Weights of a small GPT-style language model, trained from scratch on English Wikipedia.
Size: 4 heads of 64 (1 for keys and values), vocabulary 8192, 9.78M parameters.
Training: a variant of Muon for these matrices, 133M tokens.
Each number is 200 + 40 x the weight over its row's rms, rounded and kept within 0 to 999. Layers, rows and columns count from 0. The size before them is the row's rms in percent of the matrix's.

# layer 3 MLP down (transposed), 1024x128, rms 0.114, rows 793-820, columns 0-127
092,205,216,214,127,213,200,197,131,169,142,213,146,211,265,145,223,202,241,197,211,138,236,176,226,253,170,206,305,235,184,207,156,211,222,169,174,212,222,156,172,194,176,184,245,256,211,191,246,229,159,234,215,271,247,215,175,137,190,195,263,190,157,143,269,213,160,161,202,222,256,214,181,168,145,159,241,144,196,178,213,190,228,240,207,199,209,167,210,209,222,258,140,182,221,203,158,185,157,296,189,122,175,213,191,262,207,196,58,211,130,270,311,182,208,172,206,212,194,272,205,208,203,207,202,166,245,187,233
108,220,199,218,180,140,180,216,138,144,159,228,224,164,147,167,184,177,239,224,203,185,266,194,159,198,189,194,162,164,189,218,204,219,232,282,117,203,160,225,157,293,241,237,158,184,207,206,165,212,133,197,246,212,187,195,152,229,181,246,180,211,241,254,275,178,145,262,222,140,310,269,134,158,233,215,240,225,182,216,209,153,191,150,167,204,226,164,196,256,209,295,171,111,299,132,168,187,199,186,229,163,206,151,151,194,224,134,215,168,230,194,198,176,238,249,157,173,245,186,206,205,190,200,162,157,204,172,142
105,115,211,243,202,219,207,274,194,173,189,161,271,189,180,266,185,165,243,150,133,168,216,207,176,191,186,150,211,167,208,155,173,186,170,220,212,169,192,229,258,207,193,271,92,215,213,160,199,178,214,173,205,159,168,175,171,205,228,168,238,138,189,162,249,232,185,233,133,258,110,222,173,230,269,211,139,206,111,221,168,256,166,241,187,226,171,129,167,148,159,241,172,215,147,180,125,126,175,115,232,177,204,243,245,166,170,237,237,189,192,219,264,157,215,199,133,123,206,167,157,202,176,201,246,223,194,202,175
099,260,150,208,248,174,168,245,127,195,207,138,204,232,225,194,188,175,138,226,244,189,194,199,245,172,148,225,197,234,130,178,222,198,204,214,176,213,204,167,165,244,170,150,173,202,258,185,198,196,221,144,214,165,249,210,140,195,213,220,153,192,203,275,176,157,252,228,122,240,272,197,233,209,233,192,145,170,236,167,257,181,244,183,159,199,244,222,250,192,205,172,140,234,308,228,155,193,192,173,234,116,191,287,124,168,220,202,228,185,152,193,182,261,110,234,218,223,310,252,281,186,215,220,242,165,187,204,162
099,158,184,201,195,199,220,203,141,161,150,217,229,187,139,229,184,174,185,199,178,256,139,203,176,229,270,192,243,285,283,201,138,177,135,242,178,202,158,214,166,192,200,258,198,226,195,265,125,202,264,167,184,218,186,166,161,168,156,193,186,206,201,234,180,245,202,254,210,181,113,195,223,108,186,231,162,199,205,220,277,163,159,173,175,135,135,259,186,278,227,210,117,282,293,201,233,156,166,176,243,193,223,211,212,257,100,211,246,216,198,202,184,188,237,264,171,220,182,171,210,136,153,177,179,229,181,198,203
102,172,190,213,139,233,169,250,188,202,182,196,158,199,233,160,179,209,219,128,200,156,237,181,163,175,110,206,221,57,243,148,199,182,185,210,200,136,225,206,220,184,217,283,198,165,257,160,201,134,161,181,283,197,211,174,195,265,169,189,219,123,219,198,239,143,155,220,182,174,202,216,167,251,229,155,130,178,206,229,224,286,177,130,309,247,220,165,144,197,235,254,259,212,222,192,131,176,165,194,227,179,171,233,271,167,167,228,197,213,235,166,213,221,235,289,176,217,201,196,193,253,171,199,222,206,153,176,186
099,221,196,197,114,180,139,219,234,155,187,188,151,198,197,216,167,215,143,165,234,131,304,211,255,297,142,199,261,123,227,95,205,276,204,271,122,224,218,208,116,214,191,157,197,229,273,184,233,204,183,190,202,162,197,215,192,211,247,135,186,253,224,236,229,167,174,194,144,154,259,137,135,209,204,179,169,246,217,221,212,216,157,220,198,163,178,162,173,212,262,235,189,224,198,191,246,209,209,198,241,192,227,176,189,219,138,206,295,219,206,176,228,225,170,151,188,228,192,261,272,174,237,197,256,210,163,197,173
117,212,217,181,174,178,148,132,176,215,116,240,159,231,190,107,212,263,170,186,204,197,118,219,179,220,156,218,177,243,169,176,201,211,171,176,133,188,230,224,229,242,218,142,262,196,197,254,139,190,128,224,216,277,134,240,254,246,149,127,129,143,197,201,210,224,208,184,221,213,165,203,164,250,169,214,252,176,214,179,178,235,254,277,232,166,172,155,226,181,238,153,240,186,192,160,202,252,320,189,186,216,158,215,154,142,184,253,165,163,209,175,191,223,246,174,223,155,121,178,211,209,238,166,216,225,173,184,284
107,142,227,228,179,162,241,232,131,222,200,144,240,128,225,181,184,209,221,202,192,218,194,178,202,199,202,191,242,265,247,186,184,224,222,166,131,138,195,128,153,163,225,209,191,238,291,220,225,269,214,108,217,174,157,188,258,236,209,184,235,290,217,193,200,223,229,273,222,152,158,192,146,188,192,246,264,261,187,239,292,178,157,200,155,153,194,202,222,178,169,226,239,228,156,173,129,273,193,236,188,160,153,177,196,255,208,230,223,195,195,119,220,187,214,199,170,197,257,103,253,201,129,211,192,160,160,165,143
089,184,219,170,210,217,187,208,257,211,243,248,235,180,222,174,243,189,262,165,222,171,246,199,252,153,151,213,246,108,169,192,153,131,212,231,124,156,119,77,179,156,225,242,186,250,176,206,236,261,198,257,231,220,259,248,169,192,184,224,235,205,199,185,156,255,172,158,174,195,256,207,166,187,237,169,248,142,226,219,206,117,176,168,210,138,157,159,225,220,256,254,143,168,159,218,224,293,177,233,175,152,195,233,159,187,213,197,146,158,190,265,280,181,215,190,198,189,230,220,202,186,146,276,204,175,186,247,171
095,234,203,241,207,59,128,231,225,252,125,166,244,193,194,146,176,180,197,156,192,190,222,208,188,173,190,258,175,203,244,161,181,126,222,192,176,203,216,189,200,227,173,193,196,176,243,237,161,196,182,152,231,281,194,178,228,238,174,154,228,204,217,157,182,146,180,189,184,204,195,243,158,302,181,226,132,237,211,257,218,208,225,146,160,131,131,219,110,223,217,206,201,246,171,220,275,158,158,93,188,239,195,246,178,147,131,264,157,208,241,232,176,244,176,176,205,239,219,186,188,132,211,206,179,177,231,225,273
075,173,102,284,149,186,162,206,211,246,175,159,224,241,162,219,210,178,232,206,207,187,189,212,260,180,239,219,214,176,196,228,200,218,216,225,165,179,216,191,210,291,135,235,202,193,143,240,197,186,205,224,243,91,180,196,222,247,150,214,201,243,200,224,197,196,134,192,296,235,139,163,203,211,214,216,257,214,126,196,178,208,185,250,136,166,156,206,190,179,232,169,157,218,126,208,197,216,239,269,223,211,195,188,151,243,260,253,276,215,141,166,130,233,159,173,250,197,236,264,122,267,111,139,196,248,213,183,215
108,206,228,163,269,199,177,240,264,174,176,253,173,253,230,222,180,266,204,204,144,210,223,206,228,237,198,132,160,189,182,180,163,157,224,211,170,179,205,220,194,176,178,228,172,227,225,177,189,152,177,160,176,122,214,179,255,211,224,156,177,277,131,213,100,194,190,218,176,143,270,187,140,142,148,213,207,230,155,191,101,150,175,198,219,147,140,222,180,111,238,265,285,165,205,182,205,139,181,158,179,197,227,219,215,215,220,222,184,295,228,244,162,219,160,217,217,170,138,197,250,291,186,164,238,167,138,250,198
098,112,249,214,301,166,238,216,223,196,187,228,172,114,130,193,125,166,151,216,158,183,252,230,255,176,237,234,216,189,158,189,173,205,232,185,220,203,251,246,229,224,235,191,199,193,177,127,200,200,229,137,237,170,145,151,226,205,259,228,161,213,215,256,181,159,235,154,186,231,179,242,205,163,277,199,206,198,163,193,151,205,218,209,123,176,229,204,203,155,152,166,277,196,235,159,192,165,154,185,193,230,302,156,179,174,194,210,200,176,154,247,168,150,197,270,100,142,231,155,193,235,95,212,197,158,205,170,217
079,187,174,236,230,201,263,199,267,197,305,165,256,191,160,129,239,301,213,232,178,150,161,203,185,144,256,206,179,209,200,153,171,211,158,167,178,213,172,143,148,170,168,131,185,173,180,200,219,193,95,255,158,295,158,168,182,210,255,270,150,281,134,199,176,207,132,230,187,238,122,225,143,215,234,225,200,246,215,181,184,234,122,201,171,206,263,208,197,145,232,176,195,190,173,231,209,232,197,237,241,200,223,211,191,159,211,190,188,205,217,201,321,185,222,163,176,212,226,243,197,194,175,219,173,251,156,177,196
083,208,206,219,223,190,245,198,294,116,218,226,171,207,254,218,163,243,142,170,211,135,240,174,136,236,197,241,226,221,182,194,179,228,256,177,139,254,186,240,124,226,184,248,226,232,193,244,257,189,259,288,184,236,208,200,222,144,191,163,264,238,209,101,196,226,271,200,117,215,194,263,292,204,204,182,216,238,181,125,194,164,197,213,197,191,145,142,222,223,173,132,226,189,185,211,253,222,244,263,190,137,239,219,185,212,177,198,209,206,196,259,285,185,157,180,145,203,195,165,191,219,179,274,199,248,202,142,221
099,268,201,283,197,176,217,228,166,188,131,189,140,216,255,203,229,166,148,162,117,183,181,221,145,175,235,204,277,180,232,163,213,207,253,119,205,259,248,233,141,165,237,176,210,279,151,196,197,237,233,258,166,140,180,315,209,241,241,214,245,241,218,213,246,209,232,150,157,216,239,242,228,161,210,178,224,240,219,186,154,259,199,224,183,196,198,200,143,249,255,193,125,214,172,230,186,170,265,149,208,157,252,187,207,184,174,268,196,225,246,242,201,202,116,289,231,192,142,177,210,180,186,219,198,250,205,172,183
117,243,287,215,179,190,194,176,213,185,130,242,241,202,186,178,205,181,220,199,193,270,129,165,121,142,183,142,217,175,152,166,195,183,284,135,234,201,208,251,341,175,239,171,176,142,227,223,235,185,243,255,249,233,225,179,185,209,227,189,200,232,223,212,235,234,176,191,188,235,168,136,174,141,202,150,134,187,212,231,255,157,195,232,143,197,271,174,166,165,191,178,128,157,209,190,157,160,195,198,187,93,181,283,218,218,165,206,207,224,134,251,239,236,190,187,241,220,225,236,239,270,224,226,160,204,213,170,247
102,292,248,206,143,236,309,212,247,174,216,209,135,241,232,206,229,271,196,215,211,74,182,276,241,170,187,159,279,173,217,200,158,200,283,235,234,195,227,151,140,179,134,193,179,209,208,174,152,187,183,225,172,144,205,199,178,175,284,166,235,182,183,185,210,209,192,266,213,223,240,191,234,195,164,282,169,213,185,161,170,181,225,255,224,230,159,192,224,214,206,162,217,199,102,222,176,215,119,166,170,280,150,255,177,221,190,206,176,227,158,244,240,176,223,208,179,192,277,190,224,214,207,222,166,236,234,174,148
104,256,196,176,216,171,239,237,188,290,206,91,224,193,162,210,158,253,247,174,166,249,189,205,213,146,160,247,193,207,248,234,217,189,173,182,167,211,190,196,218,213,261,245,159,174,190,203,197,124,180,143,178,203,227,142,224,236,174,218,290,197,116,247,150,223,207,215,165,190,209,218,160,177,184,177,135,179,174,105,208,198,166,143,181,170,245,136,231,106,122,191,191,226,200,241,233,245,228,230,165,175,204,206,235,146,195,314,152,199,184,195,204,210,118,233,190,139,256,177,262,196,206,203,137,152,179,190,155
117,214,175,188,203,164,172,276,149,214,240,110,199,165,229,230,222,138,231,193,217,146,224,235,202,186,257,219,232,215,215,177,204,251,198,233,266,192,202,225,224,203,218,187,198,193,263,256,226,254,204,189,228,207,170,191,167,148,247,162,198,182,173,224,121,173,207,270,255,178,85,199,222,194,200,150,203,258,153,120,163,197,192,262,180,148,213,270,221,178,120,249,220,221,226,228,182,164,277,153,172,156,218,198,258,221,132,219,204,138,118,288,162,214,159,169,213,189,227,130,185,186,225,107,213,158,172,240,205
092,172,197,192,213,200,230,193,255,211,182,150,155,185,208,246,168,225,193,196,119,225,262,196,140,217,229,303,164,164,131,193,242,168,239,292,181,158,177,177,176,219,233,214,256,246,174,215,278,214,204,135,201,227,189,166,205,197,174,180,184,198,216,194,260,159,207,177,201,172,216,237,130,250,146,158,166,223,185,152,135,281,220,105,152,179,175,124,139,200,228,170,169,244,239,264,240,259,224,237,157,183,178,245,161,278,129,168,171,242,184,249,180,233,271,148,177,172,192,223,196,198,231,226,181,209,214,267,155
086,230,223,163,229,154,136,195,159,147,242,189,188,200,217,165,224,198,104,193,216,186,175,152,220,143,202,187,161,201,203,243,184,270,161,192,241,227,197,250,246,166,194,263,150,163,264,144,220,217,202,189,175,224,224,267,239,123,89,176,158,161,177,201,189,251,166,108,236,206,163,198,183,162,203,190,178,136,167,182,216,172,196,216,199,238,185,214,255,199,179,149,198,148,207,121,212,120,224,256,178,221,191,239,157,165,83,179,113,250,181,227,196,225,112,181,200,236,212,177,137,203,249,198,186,215,239,180,258
098,202,170,199,233,173,177,254,285,191,193,183,247,148,176,251,155,124,232,146,247,172,126,265,228,188,204,228,193,175,211,237,256,228,216,206,191,226,218,248,260,278,244,247,190,205,173,260,280,224,237,236,240,269,173,213,198,202,252,174,193,155,201,146,278,229,261,267,265,235,202,235,204,181,220,231,186,151,199,254,186,205,258,263,212,197,109,197,229,194,189,180,162,188,208,248,142,202,178,185,169,253,141,190,335,171,118,165,216,204,261,199,156,213,188,184,173,179,228,154,222,208,218,211,177,228,237,213,207
125,236,165,122,123,299,277,306,135,159,172,232,207,144,242,171,152,201,204,153,205,203,235,188,232,229,290,136,220,227,108,160,234,238,205,212,248,193,222,184,194,164,220,217,189,222,179,119,236,183,188,203,224,175,219,145,179,208,183,153,174,217,136,235,129,224,156,198,249,211,184,248,291,228,192,218,190,166,203,100,213,192,212,215,193,274,185,160,208,111,132,120,157,218,175,169,192,162,196,181,216,221,256,224,185,228,216,251,200,195,197,227,189,202,163,215,245,211,195,195,167,174,190,243,229,191,241,228,243
101,181,118,248,191,216,195,145,178,184,192,184,172,171,195,150,215,132,209,191,212,145,146,141,180,241,257,215,225,153,194,180,208,238,193,222,240,194,192,174,209,289,154,270,220,239,262,252,189,272,204,231,199,132,187,215,188,180,267,223,195,190,228,220,210,275,209,246,268,242,123,178,274,189,228,238,194,250,194,180,187,302,207,212,200,189,222,189,229,191,140,223,191,160,235,205,250,88,123,173,235,235,206,164,208,124,248,168,241,117,181,185,229,149,212,231,191,186,197,167,176,229,178,147,295,185,186,210,249
093,164,171,235,198,247,189,219,133,179,195,202,182,155,148,128,207,254,192,230,159,233,134,205,183,186,213,262,239,204,191,146,264,104,165,172,266,264,154,164,169,228,222,168,246,159,190,199,198,197,217,198,156,167,197,185,208,150,215,217,163,208,221,258,250,169,201,269,171,171,322,243,159,226,239,205,213,250,211,160,149,265,182,163,246,212,263,229,255,215,185,203,248,234,214,175,181,274,245,246,261,169,253,185,191,180,218,199,118,173,231,241,251,143,179,237,154,179,225,235,173,156,168,243,270,213,112,200,188
104,208,141,259,170,122,158,165,227,168,214,271,209,143,189,230,301,223,152,182,177,186,217,191,174,225,118,177,208,258,224,173,145,216,221,139,264,195,184,182,167,271,163,253,121,251,168,194,217,246,218,177,140,224,166,114,123,134,151,138,223,184,180,215,231,191,126,225,237,225,187,197,208,155,173,207,200,172,214,217,228,138,211,213,174,202,198,171,184,245,200,235,259,181,205,219,231,166,184,225,218,201,258,115,171,235,180,278,194,214,261,215,234,115,171,226,118,180,188,184,169,188,193,200,211,180,229,282,237
# layer 3 MLP up, 1024x128, rms 0.336, rows 794-820, columns 0-127
117,221,236,226,148,272,234,195,177,180,148,242,182,212,144,203,298,230,245,169,149,240,169,200,183,214,195,195,219,174,134,148,157,199,98,236,205,134,192,234,241,194,254,211,217,151,219,218,156,198,168,212,184,223,199,126,158,169,230,110,207,239,217,238,224,170,150,210,187,181,152,164,188,206,225,215,143,294,152,197,206,295,279,222,161,209,162,257,144,201,156,118,190,183,192,213,210,217,219,264,167,230,144,251,233,297,169,187,241,239,190,185,218,221,233,165,178,192,150,207,218,144,247,248,219,198,166,250,162
115,227,230,264,115,214,181,270,223,174,161,193,239,197,206,231,240,188,176,193,229,247,192,204,265,169,201,198,242,198,187,293,207,258,244,182,215,82,173,210,187,222,171,187,205,138,158,206,139,203,194,237,180,196,221,184,201,220,242,216,115,170,226,242,153,160,198,249,258,184,182,185,238,267,225,170,225,191,165,189,210,192,272,188,177,250,246,264,194,202,195,206,129,257,132,110,229,281,141,273,180,277,149,153,139,215,209,153,206,207,211,194,261,175,282,183,214,205,230,202,191,153,180,176,247,192,134,177,204
097,231,209,244,247,223,230,208,227,214,175,215,186,283,152,213,164,195,220,202,178,225,184,199,195,198,265,209,212,200,208,176,174,193,270,216,146,188,116,205,212,207,163,137,246,156,235,173,209,257,204,237,239,214,166,182,222,224,245,242,231,139,155,252,235,157,186,154,194,121,214,249,183,233,130,142,142,127,170,160,233,164,250,206,239,162,193,257,267,239,168,179,244,227,173,187,217,213,166,203,170,214,274,209,170,227,196,200,179,181,156,195,262,298,212,197,194,292,162,204,210,321,269,259,142,132,203,266,217
094,177,138,132,189,201,228,227,241,291,180,192,126,208,193,204,250,243,142,219,234,239,188,226,234,122,196,196,238,175,202,127,168,147,218,263,226,212,88,208,135,220,200,233,198,157,152,239,169,232,235,123,244,186,172,204,196,179,198,169,175,233,157,272,225,226,142,283,164,232,125,166,147,131,141,188,197,184,213,237,230,212,162,219,225,249,112,221,225,265,155,234,203,226,210,182,170,116,210,166,213,219,185,223,220,217,225,191,217,262,181,186,129,205,207,256,193,184,183,172,233,287,247,158,197,233,179,204,185
091,182,228,182,145,186,174,202,171,202,138,252,194,106,204,120,287,155,192,171,206,196,187,247,155,179,231,188,187,162,199,130,242,179,197,204,268,217,205,109,237,203,212,178,207,188,236,222,229,271,291,259,186,238,187,145,195,215,177,211,203,141,123,179,161,301,191,197,173,172,188,196,185,197,93,182,257,206,277,156,178,249,250,151,200,241,178,224,234,196,204,154,226,181,201,204,168,203,181,264,192,228,222,213,210,265,209,276,105,163,202,180,221,130,225,240,172,190,122,202,253,231,188,154,180,205,212,195,215
102,191,276,173,213,223,205,150,191,229,201,260,152,213,173,191,249,187,199,222,194,124,191,177,177,173,277,224,161,227,214,169,263,216,228,249,143,152,176,148,254,165,208,225,236,135,148,237,138,220,184,262,227,231,309,215,195,263,228,209,214,122,182,253,119,213,244,213,214,235,240,172,260,206,208,278,268,184,164,161,101,245,187,185,207,186,185,165,225,184,208,129,205,160,225,243,188,160,176,230,229,260,221,180,170,140,240,259,145,225,168,229,189,171,244,191,212,218,181,243,157,117,228,143,178,225,154,210,176
103,168,209,214,151,231,119,279,185,191,243,165,232,232,160,218,222,129,224,164,203,246,226,208,216,222,222,204,215,159,161,154,133,286,183,217,263,195,92,179,178,149,129,168,198,221,158,221,219,147,207,163,199,166,200,226,192,170,144,186,209,205,226,243,191,164,178,175,176,130,218,174,159,164,130,220,182,119,175,254,262,167,242,242,159,185,219,162,209,165,221,270,196,210,204,230,210,139,182,235,272,219,179,181,163,214,221,125,249,224,203,151,216,202,118,251,253,298,234,202,165,221,191,161,159,158,212,260,255
103,182,177,223,169,215,212,219,202,182,221,237,187,209,177,312,229,186,191,152,167,245,253,256,159,157,260,96,219,114,187,206,244,193,132,181,264,182,102,125,172,132,245,160,180,188,221,222,127,212,261,236,206,221,186,184,185,215,214,182,241,260,231,209,229,274,181,223,177,134,112,213,246,225,196,260,156,221,191,235,208,194,136,201,217,181,148,182,222,213,221,205,235,220,180,154,270,241,295,210,210,218,181,107,205,218,163,177,214,259,154,160,162,210,255,241,223,194,231,150,171,167,219,209,171,213,196,218,205
089,129,215,200,246,125,192,132,239,214,240,203,249,187,200,177,191,237,232,178,234,258,227,235,196,174,95,229,165,256,190,228,234,127,226,148,250,244,154,127,243,139,195,242,277,187,192,280,205,240,219,160,221,198,181,224,223,233,190,218,267,207,178,273,130,201,132,206,222,220,201,210,163,181,205,234,158,144,272,197,206,181,188,232,240,232,179,160,126,244,186,230,186,219,179,186,246,165,166,268,211,143,185,139,134,212,216,126,169,177,209,193,257,179,258,240,177,189,167,208,167,116,220,251,148,205,223,166,228
091,213,160,178,193,79,124,201,152,234,225,222,186,210,137,138,207,231,199,204,160,240,200,202,181,192,222,235,177,255,261,158,218,213,234,219,138,251,226,187,198,195,194,166,258,200,168,178,182,118,60,208,152,211,217,231,175,231,299,163,203,172,217,191,159,139,240,295,231,210,162,245,204,120,197,198,202,192,227,217,205,189,176,164,183,175,224,206,288,140,225,207,188,206,224,204,222,181,152,160,122,166,157,159,285,201,239,213,149,142,176,216,226,213,194,275,210,184,173,216,206,174,181,278,159,206,179,203,168
069,147,196,127,202,238,186,162,218,158,208,182,230,138,136,195,254,194,131,214,260,187,177,189,185,201,227,209,112,223,148,196,223,232,238,251,161,226,204,304,193,181,224,183,266,189,223,192,158,165,156,198,191,175,241,146,141,178,202,206,241,238,212,176,81,230,198,182,236,160,200,221,141,261,180,177,214,304,148,214,207,292,207,140,212,164,215,154,240,213,234,216,218,194,177,144,194,170,158,218,160,256,205,268,180,200,168,224,239,217,163,166,171,270,127,244,170,202,152,152,182,132,207,131,192,189,187,221,140
105,202,214,265,190,263,251,162,173,222,216,138,294,182,218,216,215,258,236,165,214,200,259,223,230,198,210,170,164,241,193,173,187,205,147,205,161,229,178,179,238,201,125,142,165,172,248,230,206,139,168,176,198,198,268,168,163,233,237,185,254,303,179,282,161,221,286,218,237,154,207,193,166,206,232,222,164,143,149,174,209,164,208,144,203,209,186,151,256,194,249,163,179,254,267,154,245,271,214,210,160,170,188,162,185,126,242,198,204,163,193,100,220,251,175,205,181,108,221,171,195,200,176,253,262,238,193,151,189
107,215,250,211,154,184,230,210,221,232,189,160,169,127,240,209,270,214,197,175,95,230,185,236,219,228,174,204,216,175,187,140,129,321,191,178,162,229,180,258,196,216,170,268,197,190,205,211,202,222,146,236,187,134,168,211,220,184,219,219,261,166,144,218,253,134,118,224,199,154,246,185,180,211,212,214,251,284,222,202,183,162,227,263,192,168,188,208,153,113,240,192,263,136,198,83,157,238,212,218,213,218,184,231,187,215,172,154,189,120,171,170,230,169,247,207,165,173,173,187,190,190,152,192,224,227,239,109,169
072,191,189,194,170,237,232,184,205,269,186,178,214,253,151,91,294,226,225,132,180,192,170,211,210,154,195,232,180,131,199,174,239,191,191,161,167,202,218,192,198,178,192,180,214,91,192,171,172,134,148,209,274,193,234,207,222,201,194,271,215,190,129,162,160,159,169,166,212,215,256,269,161,246,189,194,166,193,178,203,169,246,209,198,187,266,194,226,113,214,242,183,195,187,190,246,161,209,237,265,208,176,167,146,183,178,206,174,262,227,184,195,235,218,334,158,161,171,192,254,189,123,228,275,175,232,127,239,240
090,166,197,199,263,205,209,144,195,221,169,166,171,165,156,218,222,217,260,198,211,138,160,238,271,180,240,149,213,193,204,177,264,200,172,251,303,188,145,157,219,182,238,102,232,193,167,203,211,210,143,165,222,219,110,175,180,226,167,172,140,242,156,226,155,219,150,279,247,214,225,160,210,214,234,326,230,218,173,211,166,176,174,161,225,158,260,220,196,179,194,177,195,202,207,265,282,185,196,152,222,193,240,133,209,280,194,217,207,163,130,204,177,205,173,179,144,132,235,206,150,167,277,220,241,233,190,182,245
098,170,139,158,241,90,145,174,269,73,178,209,224,206,189,156,174,207,231,274,199,200,158,226,214,285,160,169,216,192,246,213,261,161,231,196,221,262,150,241,209,169,239,176,217,173,154,200,201,206,118,224,159,165,256,222,153,221,222,194,194,213,240,188,176,196,185,216,179,213,235,169,193,188,175,189,196,194,254,199,178,160,194,131,243,185,244,243,196,229,129,221,179,173,198,201,177,243,226,149,207,213,157,178,155,257,175,258,246,172,248,95,197,263,259,203,211,208,172,117,176,185,134,280,232,154,220,251,220
128,177,196,244,166,199,151,218,182,180,245,183,209,177,217,218,203,236,195,232,257,208,151,183,263,180,288,155,164,223,177,216,167,235,156,178,246,215,189,230,312,171,226,153,179,162,181,207,209,167,171,235,256,242,189,121,138,195,249,164,157,176,198,142,191,187,240,184,177,266,173,133,182,176,237,245,156,222,213,189,224,85,108,178,234,208,191,186,184,140,174,203,151,188,230,178,97,157,227,253,184,237,192,279,252,248,174,170,192,123,174,235,164,189,180,170,235,260,198,198,188,300,239,270,202,213,201,206,194
110,205,203,190,160,167,143,156,163,214,204,248,172,189,106,145,172,154,197,210,187,155,180,155,155,159,239,195,259,185,229,142,194,216,169,237,211,135,150,164,175,125,191,223,203,268,208,164,208,163,162,209,178,200,190,188,161,236,196,189,149,243,232,167,158,221,249,262,261,263,237,187,246,154,216,140,166,200,250,231,169,212,182,144,191,178,125,223,176,235,225,119,222,245,288,223,181,201,236,261,213,245,170,196,171,177,201,136,252,238,199,287,256,188,251,197,154,212,260,227,291,209,128,197,175,152,141,252,201
100,212,190,206,226,178,275,169,122,243,218,212,285,294,228,195,280,195,166,180,208,207,248,239,207,218,242,213,176,145,212,210,231,237,231,205,207,195,191,152,173,136,172,157,251,169,205,282,247,144,249,200,172,105,154,221,176,195,220,225,227,228,88,163,150,174,259,153,179,202,252,220,198,172,217,216,180,185,155,187,223,230,169,185,258,175,109,201,172,162,153,254,190,222,219,249,234,253,280,211,174,198,172,235,107,95,143,222,178,230,191,167,251,236,228,216,158,181,196,214,221,207,224,207,159,165,179,197,220
116,209,203,128,207,193,185,232,241,259,207,232,154,200,250,199,201,241,204,188,196,181,226,150,188,216,222,254,238,276,226,186,211,192,247,184,275,138,213,225,164,229,190,235,269,184,261,227,131,236,176,189,237,216,247,207,183,194,284,238,217,285,246,225,160,148,220,261,195,222,171,121,238,235,219,159,217,161,203,221,222,294,209,189,266,300,193,216,164,192,182,235,248,248,150,282,225,133,240,163,174,204,177,152,226,213,162,78,219,139,151,208,163,219,180,219,162,217,222,203,158,149,193,219,207,130,211,202,224
097,195,211,245,126,195,195,184,183,144,219,243,226,141,229,264,271,208,227,219,204,238,203,209,166,172,199,159,208,216,200,229,184,172,249,201,271,218,135,176,189,207,250,143,242,218,233,165,170,206,189,230,205,190,244,257,204,170,225,250,227,191,199,147,197,220,142,215,196,209,292,249,210,254,177,244,188,262,139,236,150,221,256,281,246,186,194,161,235,225,250,215,134,153,177,177,170,215,288,323,148,126,197,218,192,109,263,175,195,259,229,206,162,209,224,239,230,177,154,144,167,218,179,231,174,252,260,153,228
074,127,197,223,196,242,183,215,173,276,188,220,225,145,213,283,254,145,203,140,260,120,236,220,330,151,126,174,192,155,251,191,174,241,207,178,241,178,183,174,253,208,185,116,218,235,237,154,219,241,121,184,207,149,197,218,175,191,143,125,195,216,240,212,208,192,205,185,229,207,160,199,228,193,185,190,228,153,182,189,228,189,223,201,150,214,202,280,217,240,235,221,267,194,286,214,238,190,232,278,190,225,214,220,194,183,153,177,158,201,246,161,203,178,189,196,117,285,249,177,165,199,222,265,218,205,134,237,233
111,108,201,121,136,206,161,284,169,226,183,167,261,241,186,182,154,208,181,223,249,161,167,189,190,152,211,204,171,228,212,194,153,187,250,234,237,189,192,197,178,190,137,192,205,215,104,218,161,215,138,115,228,225,227,187,221,242,263,205,193,217,237,284,163,208,127,203,157,198,169,189,168,174,182,175,179,274,218,213,218,192,215,230,209,229,273,213,213,150,213,174,195,204,223,170,241,283,202,210,216,239,305,196,145,273,205,168,134,208,226,204,144,224,218,288,173,192,134,192,220,211,178,158,145,257,145,187,285
104,248,159,184,192,175,233,253,277,191,170,184,201,186,202,193,248,152,112,194,240,269,230,233,216,237,268,174,159,217,133,186,253,193,146,239,158,209,272,135,221,191,204,229,205,116,164,140,210,202,183,266,185,218,216,141,226,246,230,161,254,224,167,216,134,260,157,178,180,142,182,210,227,250,239,166,180,156,200,176,188,187,233,198,266,234,135,169,226,185,149,224,248,194,221,186,195,219,183,142,189,161,214,231,173,108,241,286,262,227,180,186,184,170,157,259,188,232,185,194,155,116,233,299,206,162,194,168,204
095,174,160,225,162,180,225,232,240,221,226,259,161,161,215,146,247,192,189,178,206,227,164,238,191,179,222,182,189,222,296,242,268,262,177,199,215,254,174,157,212,218,129,122,185,151,243,184,218,217,149,180,192,141,175,152,228,160,126,261,204,230,208,279,217,230,245,232,234,159,93,195,248,263,191,213,285,268,212,250,288,192,259,239,157,219,203,165,219,261,222,268,207,218,203,159,178,257,184,193,135,219,248,230,276,212,178,172,182,154,245,148,218,202,188,200,217,207,203,180,168,142,158,180,253,223,202,175,161
093,188,189,184,154,205,235,209,158,230,157,176,158,278,191,156,225,228,218,163,254,181,194,178,203,170,215,207,220,167,239,142,265,161,183,157,214,216,159,154,194,158,200,257,142,251,229,204,199,246,233,260,208,224,212,233,226,178,162,210,93,179,136,197,204,157,162,187,205,180,280,195,192,155,278,249,214,186,175,224,235,293,274,223,240,322,138,208,190,175,205,230,223,222,182,176,184,164,269,145,157,194,243,253,191,235,168,224,199,239,245,264,220,203,159,279,215,192,218,180,159,200,258,215,170,201,222,81,166
098,194,163,185,188,227,243,226,186,206,217,181,230,219,150,234,162,330,99,197,220,306,198,217,249,185,238,239,130,164,202,260,187,236,156,170,142,191,278,168,200,211,182,174,212,252,216,153,149,209,143,247,209,225,182,117,205,184,262,142,111,202,230,239,252,94,185,181,168,189,215,228,177,198,180,195,264,231,172,188,233,192,208,196,139,199,206,223,173,230,237,203,173,224,201,114,155,193,235,150,191,207,180,217,221,174,245,159,253,184,189,177,203,287,246,215,187,184,266,198,208,168,189,235,161,252,172,267,209